config.toml
n_layer = 22
d_model = 128
n_head = 4
n_kv_head = 4
head_dim = 32
d_mlp = 512
vocab_size = 1663
activation = "tanh_gelu"
norm = "layernorm"
norm_place = "pre"
norm_eps = 1e-05
positions = "learned"
qk_norm = false
attn_scale = 0.177
bias = "all"
tie_embeddings = true
parallel_block = false
init = "normal"
init_std_qkv = 0.0266
init_std_o = 0.004
init_std_up = 0.0266
init_std_down = 0.004
init_out_by_depth = true
optimizer = "soap_variant"
lr = 0.00717
lr_mult_qkv = 0.7
beta1 = 0.95
beta2 = 0.99
lr_head = 0.011
warmup_steps = 200
schedule = "wsd"
decay_fraction = 0.699
decay_shape = "linear"
final_lr_fraction = 0.0
batch_tokens = [32768, 65536]
seq_len = 256
doc_mask = false
train_tokens = 210000000
steps = 4602
dataset = "wikipedia_en"
Each number is 50 + 15 x the weight over its row's rms, rounded and kept within 0 to 99. Layers, rows and columns count from 0. The size before them is the row's rms in percent of the matrix's.

# layer 3 MLP down, 128x512, rms 0.198, rows 0-99, columns 128-159
105:63 43 44 51 55 56 54 49 63 75 45 43 78 66 43 52 56 54 44 49 37 49 30 43 47 42 45 68 33 39 43 39
094:44 38 52 46 68 33 16 49 46 41 43 14 44 51 38 54 70 60 54 57 28 29 50 63 40 65 49 36 59 40 71 26
104:70 54 78 44 19 34 71 56 56 52 46 53 70 44 40 52 58 52 61 51 53 58 59 93 55 43 53 44 20 56 59 74
110:38 64 67 61 56 53 69 43 88 39 46 34 58 87 73 55 34 47 76 47 21 50 50 44 42 73 43 88 48 45 51 26
095:51 29 50 64 58 44 69 29 50 39 49 29 60 73 42 63 49 51 46 56 74 42 26 67 47 51 51 60 48 49 64 43
103:45 73 57 66 52 46 42 56 52 26 46 64 35 23 41 42 49 44 52 54 59 49 86 53 63 70 69 30 77 53 68 86
098:56 34 72 66 58 44 83 47 57 72 40 58 48 82 70 31 50 40 67 45 82 60 65 63 69 55 59 18 38 51 41 49
101:56 44 46 48 64 77 40 42 08 65 39 80 40 40 22 42 30 47 45 47 75 62 83 41 44 72 49 44 56 49 57 30
103:35 14 43 13 57 90 43 61 47 65 48 30 71 47 56 45 63 57 36 56 38 59 61 87 59 46 65 55 30 47 83 47
106:37 50 82 44 17 38 47 47 40 31 51 54 48 35 41 29 35 64 72 47 67 51 36 70 41 41 45 22 38 51 48 53
097:43 55 74 56 19 44 32 60 45 71 46 36 56 59 50 50 50 46 54 48 64 55 69 50 50 40 34 47 37 55 40 35
098:47 65 78 42 57 47 46 66 45 32 47 78 57 48 50 54 36 49 67 44 27 55 52 56 60 78 49 99 34 53 33 57
100:53 61 70 22 56 79 62 48 70 53 63 58 56 74 60 61 60 48 37 52 35 48 49 77 55 13 58 60 39 48 82 39
103:62 14 61 55 45 74 52 55 60 37 56 64 58 62 11 27 49 66 51 57 70 47 50 70 64 29 48 24 71 60 58 80
102:16 63 00 31 27 26 25 43 30 45 47 58 52 15 78 44 49 41 45 47 58 53 62 72 35 66 47 47 34 45 44 53
099:68 51 12 90 43 59 60 56 48 40 46 39 63 41 46 28 49 47 63 61 03 52 29 15 51 71 51 44 75 36 47 35
100:62 55 19 58 58 63 35 25 55 53 41 43 38 63 64 64 41 33 79 50 86 66 37 53 44 54 51 45 45 53 67 41
102:57 33 54 49 38 51 64 49 39 48 43 64 30 58 34 16 63 50 29 54 67 44 43 73 28 60 43 64 99 49 65 48
104:52 53 49 57 66 35 68 70 50 91 57 67 61 31 48 61 44 51 38 57 61 56 48 66 47 28 52 29 58 63 74 33
102:60 78 53 55 57 47 54 50 45 70 56 59 49 48 51 25 58 53 43 64 51 60 08 69 64 32 46 59 54 56 62 41
110:35 71 30 65 52 50 49 36 47 56 46 55 34 58 62 54 46 49 33 38 41 68 49 13 33 46 54 22 42 44 11 62
102:62 76 17 34 42 58 40 63 32 53 53 73 72 73 64 21 50 56 69 44 55 59 55 35 46 02 69 38 78 48 53 61
099:90 81 49 47 49 56 73 49 56 71 46 51 66 49 70 50 65 56 80 58 46 53 64 41 30 48 60 79 48 50 50 38
098:49 58 33 34 55 58 43 51 63 65 62 53 61 55 23 35 60 58 19 55 59 51 46 36 38 71 62 62 32 51 53 47
095:67 26 35 65 56 37 47 54 67 68 57 32 37 37 16 43 58 46 50 48 69 53 38 83 47 57 45 25 47 54 48 46
102:42 44 41 28 71 70 69 39 54 45 45 26 61 77 32 50 44 47 23 50 44 31 55 44 55 71 46 99 15 44 23 48
098:69 32 41 52 36 76 60 37 81 41 59 50 59 55 34 49 43 60 28 54 47 55 48 53 56 52 52 02 66 60 51 62
092:62 29 65 42 68 53 44 43 25 35 47 27 63 52 28 64 52 40 39 48 45 53 32 48 30 79 44 43 45 48 29 58
108:48 64 50 60 72 53 26 44 53 32 46 56 64 33 51 51 51 51 63 59 91 54 51 99 70 65 51 00 09 56 32 70
107:85 42 58 48 56 80 47 39 45 35 53 40 47 79 44 56 49 51 41 54 65 56 67 99 72 58 59 36 74 54 51 40
102:46 25 25 63 56 40 44 55 58 19 47 50 66 33 59 72 53 52 76 51 35 44 47 40 77 33 59 00 58 53 38 50
099:65 46 60 31 28 76 41 62 63 44 54 22 59 66 72 52 35 47 64 49 30 61 66 67 58 37 56 90 35 45 46 42
099:51 47 44 40 28 32 72 59 41 33 46 82 24 45 63 29 55 55 54 54 94 51 48 67 53 68 62 35 40 47 52 78
099:41 38 75 75 76 61 60 43 42 82 57 41 47 61 48 64 43 43 59 51 50 64 59 35 30 55 55 59 58 51 53 26
097:35 52 77 58 62 39 52 39 61 67 41 69 63 18 51 55 44 42 43 57 53 41 52 31 53 49 43 61 58 44 43 34
096:37 49 33 27 51 29 34 32 44 38 51 52 26 29 35 42 51 51 28 58 28 58 36 36 63 37 49 50 40 54 53 42
101:60 49 07 31 43 31 30 65 45 89 53 49 40 14 54 57 49 54 91 54 31 56 77 58 40 46 58 66 17 46 42 36
099:55 37 57 59 30 48 71 49 07 59 47 49 42 67 57 65 50 30 50 38 76 51 34 35 43 31 43 62 26 51 29 51
103:81 66 40 76 35 66 56 63 49 80 51 61 64 76 53 45 59 35 59 48 85 48 38 67 63 39 60 20 51 47 62 66
109:41 43 62 25 14 57 68 50 60 41 47 62 82 64 45 24 67 59 54 62 18 73 70 30 60 75 45 48 60 65 46 64
096:70 64 54 47 28 58 39 46 63 53 54 37 43 45 43 37 67 47 75 66 67 55 48 76 38 94 51 05 37 63 36 47
095:39 35 46 39 38 28 65 50 46 21 49 58 51 29 49 53 54 37 63 51 44 59 21 41 41 59 51 35 31 49 36 43
101:56 51 63 54 55 82 66 61 60 48 51 47 31 95 55 65 55 51 55 51 61 42 31 67 45 69 53 46 13 44 63 72
093:58 50 91 34 70 32 53 44 48 48 47 29 45 71 46 51 49 46 13 48 26 38 28 48 48 26 56 77 34 44 29 28
098:62 26 39 45 68 35 54 61 41 52 56 15 64 56 36 59 60 56 17 44 36 28 29 79 53 68 32 34 24 57 41 53
102:86 32 66 73 42 82 66 47 62 56 48 00 48 55 46 60 50 52 57 48 66 83 55 88 51 59 55 57 27 57 60 68
103:43 63 48 57 43 23 41 46 34 66 49 50 76 16 85 54 65 43 70 54 30 52 70 84 54 51 57 52 42 62 33 55
092:64 22 63 47 42 54 58 57 37 70 51 34 58 00 39 52 55 53 44 38 44 38 54 31 80 58 49 56 61 39 58 44
098:58 43 45 57 54 51 47 65 53 44 54 65 51 33 71 36 59 46 58 53 72 60 60 63 54 36 52 71 79 53 74 24
104:45 94 74 51 45 26 43 51 55 28 54 36 41 31 49 71 53 47 89 54 67 58 59 66 67 54 54 40 79 48 75 80
097:61 40 44 54 44 45 64 32 36 56 46 68 76 25 47 32 54 51 54 51 07 53 59 72 44 52 42 55 56 52 63 62
104:35 37 70 28 62 52 37 51 61 54 44 31 29 15 54 48 39 61 53 56 55 49 49 31 44 42 49 36 06 59 38 65
104:79 54 68 24 54 22 50 44 62 86 51 19 46 67 06 32 39 61 58 55 56 66 43 99 25 41 45 70 44 42 25 46
099:34 70 29 46 42 48 65 58 44 53 53 53 37 47 69 61 50 72 64 45 00 58 58 19 30 47 57 65 31 53 41 53
095:63 34 90 47 60 83 37 36 69 42 52 46 33 36 38 48 53 36 82 54 21 58 52 30 59 67 47 50 72 44 41 75
092:54 41 50 33 33 18 55 40 32 72 51 47 57 38 36 53 47 43 59 55 59 50 99 66 70 47 48 42 48 51 38 67
106:67 46 59 79 74 31 46 42 33 24 55 70 41 48 82 65 43 49 30 44 64 54 58 66 58 28 59 94 48 44 53 47
097:51 67 94 52 47 76 38 45 47 50 50 61 63 77 51 56 40 50 48 50 40 44 77 37 41 77 54 04 55 52 61 50
094:59 41 61 57 36 72 60 42 54 33 39 10 45 47 54 54 53 52 83 45 62 37 53 01 63 45 49 69 39 51 51 64
108:53 29 35 60 37 62 56 48 65 60 57 91 44 31 53 40 66 58 27 50 56 66 64 67 61 60 44 44 62 50 36 56
095:47 33 53 67 40 53 51 52 60 38 46 28 54 66 79 55 62 38 72 55 70 27 51 67 56 50 48 31 82 42 40 29
101:93 66 44 45 71 53 71 57 47 24 53 68 20 40 55 41 47 43 81 45 36 49 51 54 56 70 55 67 63 54 53 63
105:51 34 36 58 36 34 63 43 30 68 52 71 38 35 47 62 53 43 74 57 29 54 63 47 30 94 49 38 66 45 13 48
092:53 51 50 26 67 48 58 29 73 73 43 26 45 24 39 56 54 55 30 53 77 57 34 79 34 48 62 56 40 51 37 62
105:49 30 85 41 42 42 33 47 51 42 45 58 40 71 64 32 43 47 55 43 54 36 30 20 67 44 59 31 56 55 67 54
103:31 51 31 34 75 49 53 50 59 56 50 27 72 39 41 84 46 48 66 53 16 47 54 49 45 39 50 70 52 46 57 40
103:53 75 71 55 59 56 42 55 68 35 48 62 65 29 57 31 56 43 63 46 60 45 25 32 44 48 57 27 56 55 46 62
105:52 79 35 35 64 54 31 50 36 71 40 48 58 61 56 57 46 45 71 47 39 57 56 57 60 77 55 55 31 46 31 40
100:49 65 68 32 45 42 41 54 26 69 48 53 29 51 36 50 63 54 32 47 61 28 64 66 39 33 52 25 48 62 60 51
091:61 34 72 56 44 61 27 44 59 42 55 42 54 68 18 39 63 54 51 47 52 56 52 52 53 68 47 33 76 53 41 65
096:50 27 48 56 83 72 56 55 19 40 49 38 80 67 76 61 46 48 58 46 56 32 37 66 57 39 66 35 38 49 74 67
098:56 73 57 47 53 37 58 36 65 52 45 86 34 35 29 47 36 46 67 51 86 51 46 42 32 71 50 71 02 51 48 52
097:46 67 68 83 53 63 63 45 53 95 41 59 48 57 42 76 42 36 32 50 41 56 36 29 51 61 65 48 51 39 56 44
102:48 69 35 46 52 37 57 49 36 13 56 44 49 00 40 48 50 59 64 49 48 45 47 67 52 65 45 68 62 60 50 42
100:64 40 67 39 45 40 34 62 49 42 53 40 27 53 21 37 52 40 53 43 76 42 30 43 40 30 38 37 51 55 39 68
095:70 55 37 61 78 50 60 53 40 34 46 42 35 38 27 71 44 55 42 47 60 40 18 34 55 48 54 46 46 44 61 69
096:36 29 51 44 45 36 51 57 19 63 57 37 58 09 39 49 56 55 61 57 41 52 66 29 54 63 61 60 59 52 75 69
099:53 36 60 47 46 72 46 67 62 83 46 42 41 44 31 52 58 42 34 60 35 72 65 71 47 80 48 99 71 46 79 50
098:45 52 43 57 49 56 48 57 36 38 52 44 56 74 39 54 44 47 45 54 54 39 39 59 29 39 52 40 26 51 72 65
103:48 58 60 52 65 47 52 34 44 39 50 56 50 77 49 66 41 46 51 50 60 51 44 52 30 38 53 54 38 47 45 20
099:55 66 48 44 47 50 61 50 46 19 52 41 47 68 52 31 57 52 26 54 78 49 59 99 52 62 53 54 58 44 49 60
098:39 45 39 48 36 23 46 52 35 61 55 55 36 32 43 35 45 33 75 49 69 30 21 47 53 38 46 79 27 53 51 31
092:65 65 56 61 32 30 79 59 70 53 52 53 59 70 50 59 59 59 34 50 54 38 19 44 52 35 58 43 46 62 64 64
098:39 70 40 65 48 55 61 44 50 87 51 43 30 74 65 32 47 44 30 52 36 54 70 33 50 72 47 70 68 56 62 38
094:49 60 51 78 54 43 23 51 51 32 46 34 10 56 51 54 39 49 53 51 37 50 54 52 38 63 46 74 27 46 58 26
096:23 40 55 64 84 31 64 58 46 26 53 53 35 55 52 69 59 51 40 49 84 36 45 50 33 49 47 22 31 56 43 59
102:70 69 41 54 57 27 55 59 38 63 51 34 53 17 17 31 59 52 35 59 54 43 38 64 62 24 45 68 35 37 60 46
094:41 39 40 34 49 80 69 48 43 52 47 75 53 39 81 65 54 46 53 42 37 43 70 20 38 66 46 89 49 55 65 53
099:63 58 75 60 38 39 38 64 62 55 54 36 24 27 42 40 40 49 68 41 60 49 55 80 32 54 59 55 54 48 32 66
097:78 45 83 41 39 40 41 27 61 50 49 00 72 39 39 47 51 54 55 51 50 64 57 64 56 78 54 31 33 57 62 49
105:73 19 62 74 81 50 54 67 33 68 52 34 77 84 78 58 47 44 48 52 70 57 48 57 43 05 67 40 37 50 44 56
092:49 50 18 77 56 38 47 34 62 53 41 00 69 51 36 37 66 55 58 38 82 42 75 58 56 55 52 74 31 58 50 69
093:56 64 58 43 71 19 55 37 33 48 39 62 89 72 35 49 48 59 48 57 46 52 47 87 58 59 52 26 77 46 45 50
109:73 47 23 58 83 42 18 49 29 70 42 47 26 49 63 55 38 43 41 47 68 54 32 09 25 30 50 54 38 42 47 25
103:47 60 62 50 49 69 46 59 65 67 51 69 39 63 52 32 37 40 55 47 13 55 47 27 34 72 48 41 46 44 79 53
107:33 29 09 50 52 78 57 52 74 46 42 56 29 74 62 42 38 57 39 53 23 42 49 59 37 80 52 66 61 45 39 55
098:65 36 33 25 40 48 75 42 77 44 44 53 51 49 42 30 35 42 32 34 51 40 58 31 30 41 37 85 68 44 33 45
102:39 40 71 49 55 54 60 64 48 52 52 45 45 66 34 70 47 44 57 58 61 68 71 47 62 38 33 53 54 39 64 57
094:42 57 36 71 76 48 69 66 39 79 45 42 54 20 64 65 51 65 69 47 54 27 60 54 55 62 50 54 14 47 55 54
104:59 45 68 40 51 12 43 47 53 73 45 65 48 57 60 56 43 25 20 44 68 47 45 28 58 62 47 29 26 40 31 37